Weights of a small transformer language model.
Training: 97M tokens, 5908 steps.
Each number is 128 + 24 x the weight over its row's rms, rounded and kept within 0 to 255. Layers, rows and columns count from 0. Numbers have three digits each. The size before them is the row's rms in percent of the matrix's.

# layer 8 MLP down (transposed), 512x128, rms 0.119, rows 412-437, columns 0-127
104:140157126154152141149114104117159124124121135099123130118171139154137148085071133109125128134118089200145080135147110167154131106116131163099129145105119120093145133135118084101158141136116163114116144101088112113116122125139139146103129157099115107146165137133123123143104124117098144141113194152143106149144124110167092142103073126134089114176101107155102147160172137111116136113100
101:098132115117175209124143132108128175102144130117151146136100112130109098106154099160116148106121132089109139141130102119125083115158124114095139115119145105167132112099119119122138142100141129119109158119133090102139152144108187139152112136079107136186101120151167140115178108132131090123121154099149167109109087157086122121142164135131153123139142120182106107113130138121132128122163
091:146169117181186118128097099167110126103126142150094134077124138115123126131110133093127120131119099144120177134158163102109135127142149107162107122119161148107164187105131138137106090126122113101126125149163075143153135116131100115128094186124101095108142105163121134162127105156145111130093103113121120125141113086104183112100148141108159121167154105106130153136131147132143148138109
101:112121152107138181106109119144168100079139091134112140132146105155168120121155114081139110095097152121120127157161117135138131146156148115119099089139157132145144137069076135162128143106131168100148139152094113094157092118138136131173131122125091124097153112134064151155133109153164119119161145122125163126106163122106154124115089151148116131144150131132112135113127118175095105103130
105:129135101104166098106131121141100129125137084129122113131158144124168159116135095115086120111111095110153126150136162142155125128080134120107157060090160174135122151127126164114128127075122145128134123138109135097103143144148160058122154145130126121174122153134141170136093161159135130112125140109130112122140114211134116125130098105160153129112111112164118134095089129093135129132139
099:090148109106142124117171154125132130104139141097119125108104116114144102122100116148117140122163134132182090106136095140140114104132113175134147158114098132101109155132150110154063089185129174129153118120113151131101140175126126098122150113120172125140131104095121132147157139124153151205124142110129098086124174149143152102133142110122132174091128128105134131133072120123141119115114
099:100132161132182103165129164123175141099133108151147163180082088088122130155129132148099131109134120149179132134110067181131115132104151130131151121125086079179123118115065162132130148127100097130128090109151156103117089109158125147116114127130152115165115148118115125140091126141141117125101116148111121114162145126105111128123095116101151131136159123113139135145120108117168128137134
108:140100083118131127138158144141141130123102146106131141125160121150184141160158137091125117123124126091128071160111114130155134093122141105136098127091113150100099137114176150094173131172122134134110109139118081097088123122133123120155134103155137102154156119099089109168176150103148134128089123190113135154120129098134174117148131146124159122131166119080097127093117138136116124108149
100:133123104129109105152155140112116158150128100177118115164115109113167152130117128157096110100142130097150105153162124176084079091098089114127126077101098166139147138124119149135152141103160153132144122193139129149136171159131135144074151155106131144124118158123129142119137146097116097093104128160122113112126143138154100061121118148115084152129111102138120142132139113115162135154142
093:117130173141146162102119154096119141111134150130161121147111125134088129133106101139124151105139097156102103133116164163142129137098140117136136141102143110105107104160109139163120172114113159154190144126112163101098123144107124129117119115093146119124141177153188135128114110114093122142112168094087121087169102141104111151149089165141114142131098167172104094121091096095131122105132
093:135069124120155125126126116172177118087164138161110137139122144115050134105150148118098109145132125137095118155149130161116121130140159139152151129133158113119099129135138080130133124095165115141114122157085128157089104136138121171146083120134142097126124140154156141106137131109133123084076133152118147127117089121108150108130109123110150136159139104168124091143135121142150199080123
093:120108129138138157163146137099088178158162113109120101130133103128122153110128127161155155169095127089126114147083140141096173086156122132154125148114126138084114053117120092119160130107147124096121137082111103135112144137153113173117113111146113163136095118151102138129109125092123134113125122130116123156126096123151115162148080143144140155163122125132111116091145171184147159148113
097:155133094090161140113132120158111137122127140132090109073148130109094163094150136118119102148128136164125135138117124076125141148102143124167137166151173163139125124104111115165113098206162126075132094104159146159138086150119104134161100117094116127106089092114121127137111141143153116135132133131112114125132115111151128167138107163086136158147142146128154122111140105123100162088155
097:168127115148097125133090106116075141161135134128121144146119147142109098098132173148127127089155129197121149114104176110115105119145140109125149120128129107087121117168127127100164171105136090131145110110121133137144096157133092146128132130163156140181119135123097151131153144095164163120108117130061127126093144129133124098142118089143134161126076098101155131129134108129162117110172
105:134170153139134127149127130136137136155101140135126093134132111145096140125175098126147101146128175130106123136170123118168109149114111139128138155157142108136098183129116087126141077145097176096134122093117096112126134101102110098134139136127119118059157112077097142182137106122161129162140136143153113096127097115110139166158147129083151162126129147116116103133096107097114129129181
098:129122122145119135127141105097129072116111136125132147122146139133170101157100102145104165150172071111152109122152142077117112135142139172156117158141091115089119150116124123091150095144142080104124117118133126133125176153144132117149100101146164105140148126126154131137115153111154127141127124207145117142098135104129161180118125132114126057151117097111131103120160117100093120141152
099:117140149082164096111130129134104119113137153117134119102143151128113121120171161141124119122109149146163103118122096101128087160143126156142121082129139113095133169104119105086168130124106106103153102107106098149126124169128163156131125116208098139121130155146099142147144135159188116114140137132129107152107149165170083107133120138113148099113135065159162144114137129130125143089147
090:121103095128201155101161084127105141095084150192088149092103124132112143131126139118103107130134135134169107138139086106143133141137143148143162145107114101132110134149127161172124129142090110151098125132154135138107105134165114145155126141083127126136127139198127099135132117112125112099080135163159127147146132097100181145137127100143137122077147137117152146102121155127103122145118
103:134133118129144071127143096132098149091154178189116118127147124137117176154105127161149114111143124151131133103105088124106137101115139156090117074150109149137133133087139100154148146149146130072142124122124163155153096119128119072099111136152130146129141149116151131107144116181109123131138126122118101154092119164091147134099112144144162170122116128125069102109149144123112121154169
105:147132167130087135145120130114136162114155099108082058153163123093124138099126120120132107148128126124160117121122153163122116119113208164098125156161134082128143116117115075133141144129138102127135116100135181133139158147105107152088131167131134135107102128127139084150146178159155117130100080101081118089101137110129128138145146156122105162112130141127136154161121108123136125129121
096:099117139135151110129120121148162114140149129164127170200120170093092132147138098124136152136123102146095115129146122155127097121125102113086140142149086124157129106138100153142139146104091130145118126121166169154078130126122104098097133145125113170150161145117113124186117116115105119090149112157120100120110101132097133137193115118130131110156130181117098190094113113127109131118141
102:126151134129148132121163112070152115163126122097131146116127086135162167145110132134106106150118148101140136118143137101106101115110134122134117094149108172177127110096139155122136135136113173153137110136148102088130168101159122098075149136102115172114118146175119145099099101141130095168147136128128068144146118144110075158138125144112159108114122126077132134112159085156164138108142
097:126127112115146115112100160120108138086118108128153130146146122109102151151157181078127122101129125145159141185167099129114150115151113123117096089106109137100113174095130088138148085150103139093165200165147107152118142144122140131110110138102170121134098094075111118155157144124174128147141165125126096134099129164154137134114101143124102119106112106103116128146150149118131138156118
094:147116079162099131107143096156113123145159165124117137138155102149121145153112135174091152122153110164157131139130122147163142116113124135078115141076123089142131174149057130152091139121081107087150169124126145157129124138102130150144145173106171113153126097100141133127111159107152107103160142108099114128126107124127115130109135146149081124117132131159128089133096155111131157141092
098:144132142155116094108128142150139145119117087120129152150172116117127126178112153138109082115184170129104121111118142133105172126107120120120136165136150158133173155103103127130140148118129111155078090147122144083142086136150142114066161139128134124122125126115086116218146142131125110138144103126139105184118113138123128075114096137149118123146121116099125122107123138129102160094141
106:139143141173169083105132111107165130107146095186136121136084166187113155105142130118102087114131144140129115132135091100111144116111108128110143131150138127175106129111131148163130098141114123166124127155163155112109098146138143155096137108077116135135153112163121079153095111092138074106131124180137133125153132099093170124130133101124144117091133135133103134136149166123131123091148
# layer 8 MLP up, 512x128, rms 0.126, rows 413-437, columns 0-127
101:098116121168146150119129127149071143089127105135139132123111159172136095085133120116141161151164128123094109089115111137104135092151100142142129148151126092125154152116138135141114103161123127124092140131101129123115156154123144139118179154147148141115167084108110114138096064120153120136123154105155157126108177105117148131140098100149132118085167113161087099108183148148131122117169
092:133115099163132108112160093123145122145140128138145128122112119156133152120079109153124174177114149092119143115092148115128186142102111143119085155104119136144119156155122100116147121109107124206133172115092154123097162158118114119093155096133140098123162117124147109108120107075117102132164111120102134119143146127151056143140121113157125096095127114122122130127169125104172107131137
106:088109130159156145088128113144142143116134115143094107150120129120155141130151129142147096143115111103119129118121145145113101108087103167157142111167114098144147143162137121067141092111111176142131087096145147094114118134126067130118159116147160123139172133118107126129128136126138124116120098129150150178098116117110100138104103083144149161124150118114097143054132165149111070119160
106:162103125168143108135116109131087133121106124130120114132141156180145082076133106115134120177123146152092121115120133068123159144120081163136169143142156141144113152158131139094091126076092137154143144158106135100105117146145069134147112126134108137149159092136125168141123136124138138143130150148147122075114115115123124123123147107121145073122141128102156118063148146140117157103130
095:192099141101139158146147121067132113160124119076141092087120128131140124131116098135110148118101163105101099131145143084145155155137112122155116148171129125108140165137090137124135138074149122116161102159109132138131106109138108106192134124136127101127140129174154122071110146073140120132148139118119180156136133104122109117154123131153142125128142161107122155114098129129136128105074
100:105146126087138166101135148108120110154138092141158095120120131128107147130117108070123154161140094122107073070147125165151156136138107124121130112130138123111152108157100132133104077130066145143158166147080144091129134140109094119090179152162127090138101105161123129122117121089104168119100096131132108145146128121115132109145124157118157138104108138157150119153138175125140100119134
109:153139119124153159038119146148132158168137099126136154118095122087118155119104098181157121132157130150130157126173136144120134128138151139126162114121114143124144148120160113063150108103115118136121122128077150111150151150122100085121136148095141133142138095153151154118100093123106118092075095087157121154151120128119118122118103103124081136129142123119124141147172106147147118119089
100:163105134132122111130183139112122081152101065160125120140145135129125146155149115073119127153138151134090147146115125135118137159170078143139120124152119145129134123129133172117149141069100104150078134135042149098122151132130142115108177102125120125124134146119126133122158125103161106099099106133106123141161134133132135122133164105118109157125157127155090150121105116140064143120109
100:125132116138134142116122106103117115158103081120116152126121115157149097126112099088116123090182110128114116132115163153144134120149105105161137178160103175097144124138120174161163108125156164115116104111120133154138115126100136153122120116123119106069149177137102114125162119116088150146147084118147140166115132121071139153139089075135144149131108135107130167133165120186120134117105
098:141108126166131113121084098130097138107107116116100164118125163192148127087115138100158127108155109163104118089167164129133151157149143116128158085130103159139117134128099147131096125132146160138112159131118140115147157132138130143118107143122163125101097109189096162128126062147126167136158111088141156119103164119103127072103155119155123093093126137138134121113131106140167119137141
098:134081136121129116142091155104119133103152123091150133141132168137148147126135136081140127116140188103132157143187151156115107122099135068144108107115132118163116103093127149110105147118133157097109125168105151080116145161164067144122143149136166131172096139121119120079116122098144121091111162137112140136139159137120120108143124129130101140093144181124130134123152164122151102099149
096:178124157102128119134164107113120118136146064098109128121079170162115118146116095076144138141141113108137138118088094106133193139123169095153158144122132137131143168148089142115118144119128139102094144105091150075148117118137128107145123128091129120142110113148082125173102116101125171145135079131109118165134151123122134123155127107146141097110122139164140114140107173106143133126098
096:130099118138130084113162116139105116104138135110161115092137109118144143101112081151129101176163126110116127164157084124101184108107080112131084130103140146133162140091171112119135096093109118093116176186126135101136117168130111154134101157147136149116165112157146117108075118118134117117100162139164171105150131124106144122150116100106130103127159135128122144108143147154148137123152
107:111146136118134122121131129141107111137135113149116148118090127121129155139125107060128149140155163105136136056097139137158150132117086110148131134074115104114109137116128161133105126129129142123076111132130167084181143139165136127114160123122141094158142116135134160070132140091134150122162093099153133189120100086122096168121127148118133104121139143150116117107140147159134119067101
098:166105127130127120139132141130106094130125135169123147096125164117192153116098097114131122100116140130135149133113137094145102112122149140110108170126110161121126118065105127126121150101136116133096109165103169098123081131152149100176099163138116168163125069137131087100121130128125134139119131051127124140131146157125124145120140115182089149134157124099149143123122166164100149113120
098:096089118138151135153115065135082125169097143130158125140138139155152139081131097116148112144135164104138163160108142111108137095120101101131141144135099133114144104173152152127150120154138174169135183130117154090108113078093153109087101115125132126126121108168087154106125123135090126114142152110113126164103120112126066132121156113159149145144155130105120136094128136132158114155119
098:127159129100154128098164119092126101127091155111094115102130137124140161139129131099116165172123130143162135080154124126121152104118116111124144154113091127137173145083127157145116116133114155105115121149124129152161141126142118125145204105106148105161103120139146129129121084132140129129084097130145120159184107099109152103170167099110092139099168128107160141088154126121098107112091
099:152113149128152153144163109135148139131133105091087137083113122136111109120073105108154129149115135149136148111136195099115132143151128113134120155123143114135120130117156144124126113092100130175113102127146110126100118152133129148156138104145162069151178139145107069129114115125121165141137134086141142118148163079122113129134137096186147119088167168087160158123144105126105107105153
104:155097142102130163155126131117136123118126119153098174122143170142127125129131100100166104157150143131104111147162106104073123159128090121128120126072106146116134159145168181121093144153102142093074162157104136074110113187138096114115152170102144152112131138163127114110110120128092142131138096128148151144105140144126125136099112086095129123117161125127091127129110135159151115106151
092:120141081114130112139155119121102126097128047128115102150151104127079128121133127143149116130169143115082140125129135123084153116131173122136115126164124174139167138111166152137107115088104145098055145144133145093115103139146153137138118149114091132134118132127178140147108169150124114142130120117125171149146122104127101152099126111118154086119142110138123133093188120129149158141085
094:172138134112150109179123063067106116127116054119129138113126118149162112127136124117116156128149112143095090132121144105084134109110104105133139178147146125150146181124130130139123115092115177090139122136147135106158126108143117119160113156073123119141113120162140110171121113146156169133109134131119134122107133127091148114119152145146154091122110157132185157155114146112159117132116
094:141121157095155150143141099111125127141130128125109149148093174134121124112145092155131131130179143129110150092143146141126129127116091082113125171124092150144172103142142146121134100111093137163112160141133131087132117130111142162088128182077167078163110144175145141145116128103089120109137110133135112124111127132113123153107149155132139142164105091141102140122154138148133083061088
089:154076121143138089189133117130080108121097092131097141129123119179131165109127144143161116146126111139078120102124123137135098114108165118135165136152120132150133119110167096100117127135140152121091151106126131124130130144183155156175115123125109100126116115143179103113126120162124164081113151150184145129183095098107100119126115118121139103132108157145109118137162107136164125130096
091:145109101104152128156137123099115139134117130087103126117099123132104154121121093163125147133099132102099172129151111098124149137137087154118161155100099139137129173142132110110120123100141083078098154096143128147121090132147133154167145132134107130174100158134152158131107115098128084130151110065126197166159154122124134162126144126107125117106154175149102095107107133132100160117110
102:107123106111150118109190143135129119131100167149127133090125127137107140111117118068128117166142186147120119131130124145096146105144093109106092162120112142104144130077100158114094112148111162143142127163097155131158116133118138110123155151127140096136166134145108138125101079130150134140106156128153105159137122114119140125186107128121087159121129114175092135113135148140046106103117